config.yaml
n_layer: 11
n_head: 2
head_dim: 64
activation: "swiglu"
norm: "rmsnorm"
rope_base: 10000.0
qk_norm: false
lr_head: 0.00809
train_tokens: 149500000
Each number is 200 + 20 x the weight over its row's rms, rounded and kept within 0 to 999. Layers, rows and columns count from 0. The size before them is the row's rms in percent of the matrix's.

# layer 3 attention query, 128x160, rms 0.0738, rows 34-48,98-112, columns 0-159
083,230,196,210,206,219,219,232,201,185,174,207,200,164,197,180,208,200,238,214,194,168,229,198,189,167,212,214,194,245,232,191,182,180,174,188,199,215,212,157,219,198,192,212,197,235,204,241,140,174,216,189,208,224,221,206,210,210,158,185,215,193,195,175,186,239,206,181,222,209,195,182,198,222,220,182,190,217,206,190,202,192,253,202,201,225,184,172,211,198,191,182,218,205,194,199,228,188,212,209,230,175,211,179,222,207,214,187,216,235,199,151,194,224,191,207,181,192,211,219,170,167,166,188,203,198,189,185,195,204,211,204,180,184,188,207,184,206,225,232,225,190,210,221,210,202,166,224,212,171,173,206,186,226,193,200,202,238,199,194,211
103,189,201,197,221,211,224,219,201,170,186,161,221,204,204,177,225,225,224,214,186,174,236,248,166,219,161,204,164,231,228,235,163,203,200,201,195,227,210,195,205,194,166,206,181,224,182,232,230,217,222,231,202,214,183,220,185,171,203,202,172,186,212,211,182,184,200,183,179,202,219,210,203,214,178,181,166,185,183,219,180,175,206,213,164,193,202,179,179,194,198,189,205,189,186,231,219,188,205,208,203,188,174,203,178,188,214,192,196,224,164,172,210,209,189,201,222,207,221,224,219,187,208,168,161,214,235,219,183,177,194,213,194,166,198,190,225,157,207,226,225,199,209,193,221,228,221,216,206,207,179,217,235,184,205,201,223,186,221,203,216
093,188,227,175,212,230,210,187,201,201,219,218,205,198,185,185,175,193,200,200,203,199,228,185,199,169,167,215,171,176,232,236,219,211,210,208,200,190,184,198,215,222,186,217,187,207,192,172,211,214,220,236,207,233,208,230,185,182,221,167,187,191,199,235,232,213,226,213,218,233,152,214,172,189,162,182,244,184,198,202,196,191,207,185,212,219,225,188,191,248,253,181,199,189,203,189,209,218,181,237,183,179,183,212,203,217,201,198,189,195,186,205,224,208,183,203,186,218,182,197,214,176,159,207,164,183,200,181,197,220,202,149,203,171,195,196,200,187,189,220,212,234,208,198,200,201,211,223,224,215,206,182,193,179,233,167,225,188,183,214,236
085,176,188,219,200,195,214,192,185,180,164,198,185,205,216,185,206,185,208,183,205,169,190,208,189,185,192,206,200,217,205,213,162,196,192,189,218,197,191,222,215,206,204,191,168,229,165,180,227,140,191,193,206,230,191,216,187,198,220,186,181,176,167,183,213,213,187,210,231,218,204,191,227,219,200,207,208,177,218,208,200,172,223,191,153,232,193,256,206,194,203,183,169,191,180,163,191,229,203,176,221,180,188,199,224,185,175,177,240,183,204,195,222,207,187,181,212,203,196,236,184,186,185,197,194,240,152,182,200,225,229,162,221,179,175,178,190,218,250,202,213,197,219,215,189,199,191,196,226,193,169,181,199,182,200,180,225,193,198,176,184
115,197,190,209,190,162,193,169,180,213,237,209,194,214,212,191,235,202,195,204,207,210,156,179,219,180,223,179,199,192,208,191,234,221,207,184,196,192,167,217,181,156,200,169,221,135,210,185,189,188,180,187,194,213,228,201,223,225,241,199,213,213,194,192,195,192,168,204,209,187,175,201,214,187,208,197,197,222,205,196,215,184,193,214,194,207,214,199,189,190,177,194,226,182,235,220,190,207,210,179,206,236,240,231,186,175,230,189,197,169,240,213,155,194,228,221,193,172,203,186,198,198,221,179,237,176,197,197,211,223,178,226,204,244,176,224,195,218,212,209,184,181,221,202,222,186,200,188,191,170,218,201,181,218,168,211,181,222,173,188,215
084,178,203,184,215,200,197,221,185,205,230,218,164,219,211,184,201,183,195,194,159,193,187,199,218,232,211,202,202,202,187,245,215,220,200,216,201,213,186,142,175,188,226,172,203,230,230,198,201,219,201,183,196,186,199,202,231,205,188,225,188,217,229,229,185,188,212,192,218,175,167,184,192,217,168,215,196,183,217,184,200,201,219,215,194,181,230,152,186,196,201,196,197,205,231,182,222,199,221,211,170,229,199,198,184,168,152,170,171,180,210,208,186,198,199,184,179,253,209,176,201,176,224,185,197,216,189,233,226,164,203,226,188,226,203,216,172,195,189,217,195,220,239,232,208,212,198,188,189,185,191,206,206,179,174,226,203,179,168,190,172
158,186,194,185,207,178,172,206,192,237,258,218,197,221,220,201,243,213,195,188,205,209,179,189,235,194,226,179,210,187,186,171,242,231,208,190,179,179,165,222,193,178,214,182,232,170,199,190,173,193,179,189,189,200,222,178,206,209,229,251,234,212,199,172,200,196,195,193,207,196,196,202,196,190,225,214,196,229,218,166,225,195,193,231,201,206,187,195,210,197,197,202,219,167,211,204,187,200,209,183,178,224,230,224,170,187,215,197,207,172,234,229,171,185,226,207,169,168,200,175,196,188,218,194,218,196,224,195,237,219,194,216,213,243,210,227,169,221,200,184,175,182,227,172,198,203,195,210,207,164,210,200,175,205,176,223,180,205,191,185,196
074,174,176,210,189,235,228,173,206,245,210,192,204,198,193,215,220,207,211,196,219,208,125,210,191,201,210,193,209,197,207,220,169,190,179,202,208,211,208,200,233,216,225,224,211,170,176,187,243,182,183,162,201,212,181,167,153,204,187,198,187,198,211,219,187,189,215,192,194,205,216,213,202,168,225,188,210,235,186,210,189,180,221,193,188,161,203,232,205,186,178,150,186,231,181,206,196,197,198,195,216,189,176,212,191,180,231,194,207,205,228,194,197,204,221,190,197,201,145,214,212,201,232,200,201,158,202,204,235,215,217,199,215,214,180,195,205,202,215,177,202,184,223,183,198,221,199,192,223,188,212,184,196,234,163,217,229,221,203,201,245
099,166,231,214,203,199,192,203,230,220,171,183,188,209,169,163,186,191,183,213,196,188,205,244,195,194,141,210,179,202,239,194,189,183,207,205,208,210,214,202,191,209,182,232,200,229,191,199,190,175,219,180,190,223,187,209,174,159,194,164,185,170,220,168,210,226,192,218,214,237,217,225,203,202,195,184,192,184,188,211,189,197,198,205,206,249,201,197,185,207,233,204,199,198,201,177,196,138,179,214,177,201,207,187,224,244,188,161,164,202,194,201,229,210,193,217,197,194,201,250,195,213,221,163,185,226,231,178,177,187,203,177,185,174,197,186,212,196,178,210,189,194,184,214,208,194,206,188,177,182,222,225,209,168,214,206,195,198,208,215,174
090,192,170,240,183,211,232,187,181,210,236,182,190,218,215,203,234,189,215,197,191,208,194,195,213,180,167,203,242,228,195,229,173,223,224,192,199,203,213,197,209,150,203,182,215,211,177,215,190,213,220,196,213,191,234,201,182,204,223,196,240,224,212,192,192,217,200,193,192,185,169,205,250,180,230,182,202,192,184,154,228,202,191,194,194,224,226,183,220,193,208,220,191,210,238,175,173,190,233,196,199,224,198,202,189,160,189,212,181,205,209,174,197,184,202,228,193,210,187,208,162,199,227,194,195,177,199,192,220,210,169,202,166,221,203,234,197,187,225,155,219,243,214,197,201,201,251,198,228,203,203,209,198,207,180,203,235,203,207,204,213
093,196,199,212,202,202,199,198,235,176,198,216,214,208,169,188,225,193,210,226,183,174,222,215,190,163,203,211,198,230,222,209,183,233,214,197,223,224,202,215,204,178,223,207,203,234,180,212,193,187,201,211,192,215,199,202,183,222,183,165,196,172,191,216,198,230,176,224,211,233,200,201,194,188,173,226,182,191,199,205,191,203,200,182,195,218,184,180,179,202,213,228,190,192,204,217,227,197,199,190,192,261,188,199,177,236,227,201,231,180,217,196,240,210,196,184,244,224,231,210,199,218,179,236,210,217,163,205,206,246,204,172,191,167,187,218,211,218,228,223,192,195,203,226,221,232,181,240,241,195,198,220,186,202,219,213,162,200,251,196,209
099,181,166,200,197,214,193,190,174,205,177,189,208,170,212,172,204,230,230,238,175,205,232,209,174,180,194,192,202,194,227,225,172,149,178,231,207,250,226,182,192,207,187,208,180,199,176,192,186,168,219,208,207,237,164,212,205,187,173,187,166,196,182,222,242,202,218,207,205,183,227,207,230,194,190,201,171,191,168,190,184,219,217,208,213,220,199,179,208,170,230,223,179,211,168,198,211,202,200,209,204,220,171,171,190,206,189,194,187,207,175,178,248,185,184,160,214,175,189,199,200,200,189,216,199,199,209,199,171,192,175,173,193,184,207,184,223,196,213,213,182,213,212,237,174,228,219,208,189,214,166,190,210,181,235,178,219,190,193,199,215
089,208,214,183,216,161,154,212,209,196,222,233,204,196,220,211,214,200,179,213,211,171,199,183,215,190,236,203,197,195,218,202,231,249,203,175,217,176,201,218,218,184,203,193,250,223,190,189,180,221,203,173,187,179,241,216,192,236,203,220,217,202,206,208,197,193,190,177,212,214,194,185,176,179,213,196,201,225,223,202,176,195,217,235,184,195,191,161,219,236,170,227,214,178,201,195,185,203,219,157,164,195,175,217,201,221,199,217,184,187,200,213,183,215,210,229,211,179,183,184,185,210,163,169,253,197,191,157,229,215,204,219,210,221,197,242,203,198,195,210,177,211,239,201,202,177,222,176,199,206,225,182,207,234,210,189,206,208,195,202,190
095,186,212,185,184,192,185,179,173,204,231,218,201,224,214,205,219,198,185,171,224,220,173,161,217,195,195,184,223,179,218,214,236,227,169,168,207,185,210,236,211,217,212,167,235,177,204,179,170,176,186,194,189,166,231,187,246,216,182,218,221,213,211,163,165,194,189,190,199,174,213,206,196,216,204,232,197,220,209,200,222,184,227,186,229,205,199,182,205,190,194,189,193,169,185,190,170,206,210,169,189,208,230,229,208,196,183,239,227,201,243,213,185,189,237,199,200,177,205,188,157,191,187,222,258,199,178,204,203,228,184,212,201,236,201,219,195,214,196,171,179,205,214,189,206,229,190,191,226,175,202,189,190,212,215,197,187,203,186,197,211
086,208,197,191,193,211,207,189,229,227,231,163,200,187,183,216,214,167,186,212,175,198,212,182,204,200,205,186,182,171,203,192,196,239,217,195,201,197,163,195,206,178,206,257,217,188,216,188,218,214,180,177,210,190,201,222,204,214,189,206,189,172,205,216,179,193,221,213,164,189,198,233,188,220,230,192,196,206,196,204,191,211,201,197,214,166,187,211,192,180,169,167,202,249,240,237,218,211,179,191,186,190,161,200,200,205,194,221,170,198,190,224,210,192,181,177,206,186,235,163,185,217,167,222,159,181,200,158,169,191,177,218,198,181,198,190,155,207,196,188,191,230,189,183,201,192,218,233,171,199,208,227,168,199,206,195,203,148,201,218,209
118,199,168,213,177,189,205,220,236,213,217,208,188,189,161,181,186,194,246,203,198,174,201,224,155,184,195,199,189,218,171,222,186,177,198,193,200,202,162,193,193,222,174,232,172,248,182,211,189,220,193,198,209,205,200,217,169,204,168,175,198,190,188,179,201,176,200,202,191,228,190,184,213,187,221,189,177,192,204,221,181,195,180,215,184,198,212,197,186,188,188,194,201,225,214,186,236,208,211,186,201,202,166,194,255,188,207,164,202,186,214,181,183,197,192,191,207,162,176,248,160,201,171,171,184,207,174,209,175,186,195,194,182,156,205,220,214,154,209,187,217,166,216,189,197,209,203,178,165,213,200,189,213,229,198,234,205,196,174,217,222
099,189,212,230,176,209,181,207,185,175,183,209,187,214,188,216,185,216,226,185,177,153,217,227,183,181,188,209,199,212,210,256,164,200,193,193,240,206,215,190,169,227,175,209,182,203,226,187,209,210,211,212,230,195,184,218,189,210,175,159,169,215,198,210,163,163,215,192,219,182,211,210,210,185,202,171,209,168,193,189,169,224,227,187,193,220,213,233,204,209,200,240,182,180,194,226,211,226,227,221,187,174,185,179,210,162,193,163,191,244,198,212,221,218,191,203,185,191,203,229,223,196,187,203,178,163,190,174,181,211,201,210,180,177,195,236,199,200,209,209,217,233,203,227,202,213,203,234,213,193,225,196,189,185,208,204,186,205,244,193,212
113,191,195,193,221,221,167,224,202,221,183,193,181,192,225,209,210,207,226,201,167,193,201,192,195,230,188,207,193,226,215,222,159,200,233,228,177,212,234,216,199,232,206,208,187,189,172,227,213,201,219,219,201,174,183,203,209,215,212,184,178,170,234,227,271,190,225,240,209,202,228,223,219,198,186,193,200,196,201,215,201,193,188,189,211,187,240,220,217,227,202,212,169,206,187,211,175,190,171,230,193,169,198,180,217,192,196,194,157,200,196,195,222,203,175,204,227,236,214,198,221,178,203,172,188,205,237,201,208,167,208,169,191,187,219,175,208,192,173,214,203,218,191,212,182,201,213,211,181,216,193,192,183,146,210,232,218,170,205,227,185
090,208,186,211,216,209,192,179,205,205,196,201,186,200,193,193,185,202,194,217,205,186,226,186,196,204,184,213,211,204,138,189,198,199,211,210,218,241,200,248,160,173,219,199,203,187,174,161,195,171,182,172,199,221,200,187,161,202,218,176,141,188,185,198,199,174,198,195,177,225,219,182,200,186,177,220,186,199,206,191,179,197,221,211,187,221,212,244,248,200,204,179,182,192,172,234,215,210,187,220,220,208,180,193,204,205,162,192,165,156,211,178,241,197,201,174,206,182,175,208,180,174,209,195,204,186,184,190,206,199,174,220,187,176,213,230,218,186,238,174,212,184,226,209,216,177,205,228,197,203,231,216,229,222,230,192,201,187,178,220,199
118,210,208,157,177,223,174,184,179,225,233,219,201,232,197,191,226,174,186,177,224,190,197,185,220,212,177,177,232,204,192,167,196,219,187,222,180,179,220,236,184,192,172,197,232,170,217,195,212,196,207,206,178,205,219,195,198,196,212,213,238,241,226,214,224,197,150,195,205,215,206,183,204,197,190,214,183,176,204,210,211,162,249,197,202,181,202,205,177,195,183,194,244,216,229,222,191,217,202,231,167,201,197,213,207,224,234,193,170,151,211,194,176,168,197,225,195,211,163,185,196,202,184,200,191,208,204,197,212,187,185,235,179,230,189,209,169,193,190,193,188,188,213,202,236,208,214,232,185,200,221,191,189,193,220,190,191,199,221,229,168
133,209,225,242,198,240,204,185,190,190,181,221,204,183,193,229,190,191,167,194,223,201,217,216,211,176,196,188,191,208,239,227,197,191,205,185,224,200,242,192,214,209,184,202,191,232,228,156,206,187,175,210,219,198,186,212,189,185,200,203,213,216,206,198,144,216,237,190,216,202,213,204,190,188,199,195,222,167,155,192,179,215,185,195,231,205,207,223,239,192,233,206,175,169,193,206,213,229,217,211,217,172,172,184,160,203,209,208,206,221,185,188,209,190,198,184,234,172,239,198,202,190,202,207,190,177,183,187,212,221,173,219,204,194,185,193,222,225,220,187,179,244,234,191,217,204,174,222,217,200,218,225,227,181,223,192,196,212,236,191,156
116,189,159,195,184,172,154,181,179,201,241,238,197,208,208,205,211,212,210,212,218,220,196,148,247,182,249,192,223,181,174,177,234,208,162,220,179,184,174,217,216,192,227,189,227,176,192,179,169,190,205,226,189,200,212,188,207,192,231,225,223,226,205,194,173,203,189,204,203,179,186,230,202,187,221,202,164,182,225,174,204,206,182,211,219,178,174,205,212,195,193,205,186,166,208,199,208,196,207,181,182,184,210,193,203,184,185,177,239,194,186,211,184,182,214,212,170,179,208,157,190,207,202,211,232,209,200,208,264,202,230,221,204,225,201,189,223,221,186,202,181,192,210,186,205,192,203,210,206,190,208,184,201,208,189,215,235,181,176,191,215
108,189,238,208,178,191,245,218,229,191,204,203,197,200,213,209,185,218,178,197,202,204,191,212,184,217,189,177,198,198,208,203,190,207,220,212,252,201,196,207,161,192,197,199,191,205,236,190,172,207,180,174,183,171,213,156,198,209,228,197,219,234,176,206,163,214,240,208,228,228,184,180,172,197,188,194,243,197,188,226,217,231,233,203,193,223,228,219,145,207,201,188,229,229,206,184,209,243,194,220,220,213,223,187,190,204,197,219,199,220,188,178,206,206,231,235,192,226,173,213,196,215,183,170,223,176,218,194,190,198,215,216,191,210,203,201,180,195,219,208,177,198,223,202,240,188,213,211,209,184,210,252,229,235,190,187,206,206,205,214,183
098,195,228,216,198,191,177,207,229,182,190,201,186,203,209,160,196,180,205,194,209,207,207,181,195,166,210,203,201,205,231,179,204,176,235,206,206,206,170,170,204,164,209,197,195,190,211,268,186,199,197,200,180,190,216,198,180,183,221,196,182,202,195,227,183,227,199,181,196,209,188,156,193,181,198,215,203,202,207,208,222,235,210,206,201,233,166,182,167,239,200,169,205,174,237,238,206,184,219,212,190,190,182,210,172,213,167,180,197,177,195,197,180,244,205,233,190,186,172,234,196,194,213,184,185,207,179,196,195,188,172,207,159,178,221,172,219,189,192,229,180,233,193,181,170,194,208,205,199,189,195,254,171,222,218,194,215,184,187,182,225
105,198,210,238,183,163,187,170,229,238,197,211,237,227,190,204,197,204,184,194,198,224,190,240,217,169,197,174,192,199,223,200,198,217,213,215,190,216,212,200,224,173,183,197,205,191,205,188,211,228,172,177,191,176,191,181,201,233,188,209,181,188,179,161,174,198,180,196,217,178,220,217,219,189,224,216,201,168,191,183,222,239,172,200,207,211,200,198,257,162,201,191,199,177,201,204,223,203,182,201,200,160,184,199,193,177,181,236,198,216,232,237,206,213,197,214,213,179,222,192,197,228,232,197,216,200,223,203,209,222,176,207,213,216,200,197,241,228,206,159,157,191,218,175,233,168,185,207,198,185,204,212,197,189,173,214,206,173,229,201,174
097,186,214,241,180,174,179,198,207,212,193,206,171,204,196,235,198,201,215,247,233,228,214,227,185,214,225,206,149,233,219,227,203,191,194,193,212,205,196,194,172,198,251,218,183,234,178,175,208,196,216,220,214,221,217,202,197,209,185,205,201,184,180,220,190,155,188,229,207,254,241,212,205,217,211,210,192,199,176,198,184,235,200,174,209,240,158,216,161,197,218,185,210,216,197,188,206,180,222,197,200,169,172,188,194,183,199,209,202,236,214,223,244,205,170,185,209,209,201,197,207,203,175,194,188,208,196,188,194,184,216,213,190,167,204,194,208,190,219,209,210,180,214,173,200,231,216,239,198,200,201,209,196,177,205,194,206,194,187,158,177
120,160,173,164,180,204,226,214,228,195,190,201,199,207,184,164,189,208,235,228,193,187,190,213,172,203,185,208,207,211,192,227,196,196,228,243,205,201,205,174,192,180,199,210,202,212,184,217,167,203,220,229,213,216,184,209,211,190,210,184,178,187,189,215,227,215,216,213,210,192,214,196,219,198,180,218,175,211,204,196,165,225,193,196,163,202,217,219,182,210,193,258,253,212,218,182,223,230,173,214,225,189,188,201,196,174,200,193,185,204,175,164,205,198,189,194,188,189,205,195,215,192,182,174,195,201,193,198,166,161,214,212,189,208,178,199,209,180,210,199,204,178,208,260,233,220,221,201,140,251,172,208,219,188,174,202,201,198,197,227,217
105,192,177,202,216,213,238,216,252,159,178,197,203,198,209,194,204,195,181,233,177,195,172,161,187,221,200,191,204,192,195,193,185,184,173,168,177,224,185,173,199,194,214,180,218,194,220,194,182,220,193,213,227,176,182,218,196,203,189,195,197,229,144,209,185,216,204,173,232,205,183,190,175,180,221,157,220,212,203,200,198,218,187,180,201,193,240,243,196,179,170,190,185,211,145,178,206,219,161,178,230,189,184,191,194,246,206,216,198,205,182,204,179,200,193,186,195,195,229,209,186,204,183,212,184,231,172,193,186,235,193,227,198,201,206,186,196,183,195,205,204,196,204,187,188,167,207,223,212,218,221,200,208,255,195,221,176,179,197,193,173
129,213,194,192,210,190,204,163,193,243,215,223,208,211,200,199,212,205,179,203,192,241,223,187,245,205,203,181,205,204,196,194,215,224,202,196,209,213,227,205,217,198,192,220,224,178,220,200,187,148,203,189,225,174,163,174,199,209,218,221,204,228,199,255,205,181,217,180,170,176,175,213,194,204,186,191,189,192,221,172,204,205,192,208,224,201,216,151,222,211,227,200,201,195,193,215,202,215,199,196,156,212,214,205,185,208,184,159,153,210,217,208,214,184,224,213,191,200,234,158,207,206,206,204,191,168,245,199,206,220,182,201,192,234,174,220,187,218,194,197,186,248,227,179,206,190,203,192,215,184,186,221,180,178,192,197,193,217,158,191,242
109,206,207,199,212,207,215,213,205,173,201,213,158,185,224,177,172,210,196,204,209,174,221,207,205,201,194,230,225,213,190,178,212,176,174,234,201,181,208,202,163,165,165,204,195,230,199,154,211,197,205,188,199,189,200,204,227,159,187,189,200,214,177,222,214,212,222,166,194,185,196,200,222,186,185,176,180,164,211,202,200,181,177,192,157,199,188,211,187,187,215,201,198,223,193,207,238,191,226,218,170,215,186,203,242,199,174,193,228,198,212,183,226,209,203,235,198,200,239,195,188,185,188,156,182,250,193,211,255,169,198,201,189,180,211,218,224,209,211,202,211,174,188,228,207,159,235,204,183,210,218,226,202,213,190,220,177,225,178,209,202
# layer 3 attention key, 64x160, rms 0.0738, rows 34-47, columns 0-159
124,173,187,215,196,203,210,201,220,208,168,194,200,183,200,182,145,209,204,216,209,143,208,211,177,197,201,250,180,174,178,198,203,187,213,202,203,201,188,198,191,205,188,212,169,227,190,213,222,231,226,195,196,177,182,218,194,180,194,153,158,185,170,198,224,196,173,213,179,189,206,181,212,197,212,213,224,203,200,199,178,212,179,196,190,221,210,198,143,206,179,172,162,210,213,202,200,211,204,229,201,202,198,158,208,209,165,185,198,186,167,180,217,191,215,197,213,212,185,237,197,220,154,216,170,209,233,198,183,180,193,191,197,146,204,197,207,202,184,209,199,214,156,193,216,189,234,185,203,226,235,216,209,192,212,170,197,186,211,224,214
089,205,220,190,208,173,195,193,197,171,205,218,212,231,217,169,193,221,204,173,234,223,160,185,211,190,193,191,213,206,191,202,213,214,229,201,194,192,170,183,238,202,217,197,192,201,225,171,182,175,221,216,190,218,222,182,190,185,215,146,218,204,195,213,248,191,178,198,207,194,233,235,185,160,224,218,219,204,198,169,230,202,214,236,229,203,192,192,207,204,203,203,191,198,196,181,183,203,191,223,222,192,168,193,226,194,169,208,203,180,215,190,214,169,193,231,178,215,179,207,179,206,184,201,231,199,214,236,210,212,219,214,170,199,220,191,215,213,196,182,171,218,170,214,239,176,198,187,185,202,204,168,150,217,187,219,188,167,156,212,169
101,192,205,209,208,194,188,232,192,219,205,184,202,209,202,214,162,221,224,208,185,208,220,204,188,187,214,191,181,266,179,227,165,200,184,194,180,237,198,189,177,211,176,194,198,248,185,182,237,200,221,181,187,221,162,219,180,187,201,206,198,176,197,208,188,179,180,204,207,193,207,193,237,223,175,225,173,180,173,168,205,209,243,200,169,193,166,212,203,163,202,218,200,251,177,193,206,227,197,221,205,186,185,230,191,190,171,191,173,208,187,201,202,187,188,195,241,208,211,194,221,189,217,194,177,195,221,167,150,220,172,232,205,195,198,214,194,194,211,208,237,177,224,221,193,197,170,213,203,205,201,213,209,187,197,162,185,223,218,198,196
099,174,227,200,197,170,197,188,176,231,228,211,223,204,195,200,204,227,155,203,210,235,166,212,197,193,231,154,230,206,185,190,230,223,217,199,173,182,207,186,197,178,204,198,230,185,218,196,219,213,196,209,193,197,224,194,232,198,202,220,187,239,204,190,181,173,161,163,213,215,216,205,189,184,211,234,220,214,206,167,234,201,197,222,215,173,195,191,221,203,181,208,167,166,211,219,178,186,207,209,177,198,199,215,150,226,216,216,220,183,197,218,167,181,219,220,190,204,202,184,225,218,170,210,208,208,215,225,208,185,220,224,184,263,189,225,196,220,192,167,194,216,193,194,220,172,233,185,200,177,194,190,210,224,200,206,199,204,203,175,179
127,201,187,220,182,215,216,220,227,193,163,205,183,182,227,206,159,232,230,198,207,200,198,196,161,202,181,191,219,258,220,240,188,188,224,203,228,202,248,203,206,226,179,212,167,244,190,237,234,216,224,192,201,204,182,169,211,187,164,152,186,189,204,207,212,192,197,209,191,196,196,216,213,196,192,188,198,189,209,189,177,204,191,208,176,211,218,199,217,241,200,174,195,202,170,171,183,205,191,211,205,212,174,178,194,185,169,193,209,201,174,185,217,191,198,199,178,194,218,241,196,177,183,166,190,212,195,199,181,172,228,208,149,183,223,177,220,178,190,209,198,196,169,204,195,195,204,180,191,203,208,175,211,211,201,208,224,161,209,238,212
112,209,208,202,195,200,230,236,219,200,178,209,185,192,181,176,186,191,233,221,217,209,224,233,146,183,209,230,193,218,206,205,178,184,180,231,195,195,209,195,170,220,185,210,165,208,196,229,213,168,196,211,200,257,213,168,203,171,227,184,164,181,194,212,185,214,208,193,201,182,212,194,199,213,182,195,195,182,181,210,167,215,215,185,189,241,179,198,213,178,210,184,217,200,184,233,237,190,214,217,225,181,225,206,199,206,163,213,174,200,152,187,217,227,180,169,226,215,175,211,209,190,204,211,187,204,183,209,185,206,233,185,194,159,212,174,189,199,209,228,198,199,172,220,214,204,212,195,201,241,213,182,236,200,227,158,180,210,204,190,216
126,230,210,211,195,228,231,218,196,178,171,175,192,200,187,199,196,210,206,184,182,188,224,216,164,193,164,213,186,221,249,236,168,180,205,230,211,214,199,193,197,231,187,212,169,227,179,207,237,213,227,222,209,198,186,224,195,195,202,162,154,172,206,237,219,207,220,216,193,198,207,201,211,208,186,204,210,174,172,209,168,183,198,157,189,206,211,187,200,205,189,221,210,247,195,204,225,191,190,254,220,188,192,193,217,208,183,200,185,234,176,190,215,207,171,184,211,223,219,223,225,193,205,205,194,214,201,190,173,168,193,176,201,148,197,212,200,177,205,215,255,211,196,218,183,201,222,199,180,236,208,215,219,181,213,189,195,196,198,209,184
118,225,170,221,219,221,243,216,231,216,179,198,200,193,189,157,186,200,198,192,157,149,221,236,168,208,201,213,181,212,222,192,189,175,214,204,207,187,212,187,206,183,149,229,181,217,228,245,210,208,196,205,224,247,168,216,190,180,181,182,180,188,193,225,196,217,208,206,183,208,164,177,188,202,163,188,183,192,214,200,172,206,195,184,189,203,177,202,179,185,198,228,221,195,207,182,231,208,181,196,214,186,191,193,219,179,194,167,204,210,171,172,212,219,191,183,208,226,196,212,213,193,185,190,161,205,157,222,181,167,192,202,174,168,196,178,206,177,196,244,192,195,163,235,202,194,204,201,204,226,207,215,207,209,193,182,201,203,200,191,209
097,181,206,200,224,200,185,184,190,220,222,181,229,188,264,216,202,210,212,188,211,232,186,218,203,219,211,209,231,195,156,206,210,224,205,201,206,184,201,195,252,248,214,174,213,206,195,217,218,187,185,211,206,185,215,190,177,185,188,204,206,231,176,196,201,158,198,205,205,185,194,187,183,188,192,217,202,204,188,196,230,163,157,211,195,177,190,223,184,213,163,189,219,185,206,188,166,223,240,187,212,206,205,211,192,197,209,248,213,203,228,209,200,160,240,157,193,158,230,196,209,202,199,204,204,185,171,225,214,193,198,214,188,211,228,186,199,206,209,170,218,208,197,203,171,231,186,217,204,196,208,175,182,212,175,237,220,172,216,178,214
090,203,208,172,205,231,205,198,183,219,214,213,209,213,207,151,206,230,182,201,181,217,208,226,192,198,181,173,221,186,199,179,148,177,212,227,184,183,188,214,205,194,193,200,225,209,198,166,240,214,164,222,186,203,158,222,185,202,207,213,202,187,228,220,192,201,241,186,209,232,211,186,180,171,212,219,196,190,236,219,164,227,205,184,176,211,217,175,202,180,205,162,188,193,202,222,241,216,188,186,218,177,216,213,215,218,240,230,163,188,186,226,183,178,204,182,198,224,230,201,191,240,207,186,210,176,208,191,190,186,215,209,204,206,167,167,233,194,202,189,201,187,172,191,232,202,207,201,204,181,214,216,192,213,212,185,145,220,187,209,205
088,182,202,213,202,195,194,207,182,187,203,183,184,203,206,189,183,228,186,181,195,165,214,209,207,217,250,191,223,195,192,183,180,153,183,195,216,183,186,183,197,200,190,210,210,198,203,181,227,185,208,199,187,184,192,216,225,188,215,182,202,206,184,214,197,219,225,200,206,179,193,202,182,171,236,197,191,214,219,215,207,223,201,205,238,200,221,149,199,206,179,202,188,229,250,148,196,201,213,210,222,208,242,217,221,176,202,168,194,219,178,169,201,199,192,197,169,214,179,195,204,230,220,233,187,195,230,196,210,167,195,198,218,181,199,180,150,257,200,171,222,237,228,213,195,210,247,170,203,225,206,176,228,186,199,178,193,187,201,193,220
102,209,180,229,187,192,212,183,226,190,227,220,224,182,190,216,193,205,196,204,207,208,161,197,208,226,230,203,214,215,202,180,188,213,212,148,185,184,146,211,190,219,217,183,172,185,209,181,223,227,193,179,179,139,226,186,184,198,219,204,218,191,221,184,178,215,181,176,199,181,206,204,178,177,205,210,204,222,204,176,247,191,195,201,185,194,212,220,200,210,177,213,180,191,195,212,208,202,246,229,183,213,211,226,215,200,217,181,235,204,222,231,162,202,226,212,220,206,192,216,205,198,237,189,220,179,177,185,218,201,190,222,178,223,201,207,199,207,169,189,211,188,197,130,198,188,227,177,213,197,220,181,173,224,194,218,208,191,200,185,160
096,220,189,255,185,201,233,204,205,216,198,191,177,175,184,197,215,186,211,203,176,231,184,203,204,180,175,242,198,191,176,164,215,185,181,207,198,198,223,162,214,168,203,205,166,221,213,182,207,214,213,248,215,230,187,226,157,214,185,208,161,208,215,204,208,185,230,194,196,207,221,197,211,208,246,194,203,184,195,182,187,229,205,201,190,240,214,181,189,219,215,183,176,194,235,225,205,224,206,220,231,206,162,173,186,181,167,200,177,211,182,184,197,218,211,227,177,205,202,220,180,182,193,196,150,202,188,216,235,199,167,178,192,173,195,186,196,200,181,215,218,198,184,199,210,206,193,179,145,216,199,212,219,192,206,201,214,223,214,199,174
110,211,220,227,223,221,216,229,204,203,169,179,185,205,192,189,189,221,190,204,183,191,220,156,204,195,172,196,182,229,183,203,185,200,208,215,203,175,203,192,184,159,193,196,199,209,200,210,215,222,213,189,198,184,201,207,192,164,203,204,180,192,198,198,193,199,226,225,184,229,180,202,173,239,199,154,185,190,182,188,188,196,220,176,193,180,168,220,183,169,189,226,235,217,179,215,239,190,163,209,211,186,224,171,202,215,208,175,180,202,138,204,182,208,168,156,195,214,221,199,246,206,236,197,196,194,214,166,207,191,223,196,212,184,218,210,193,180,159,246,208,198,216,202,184,170,187,223,194,235,202,191,199,188,188,206,224,188,207,183,239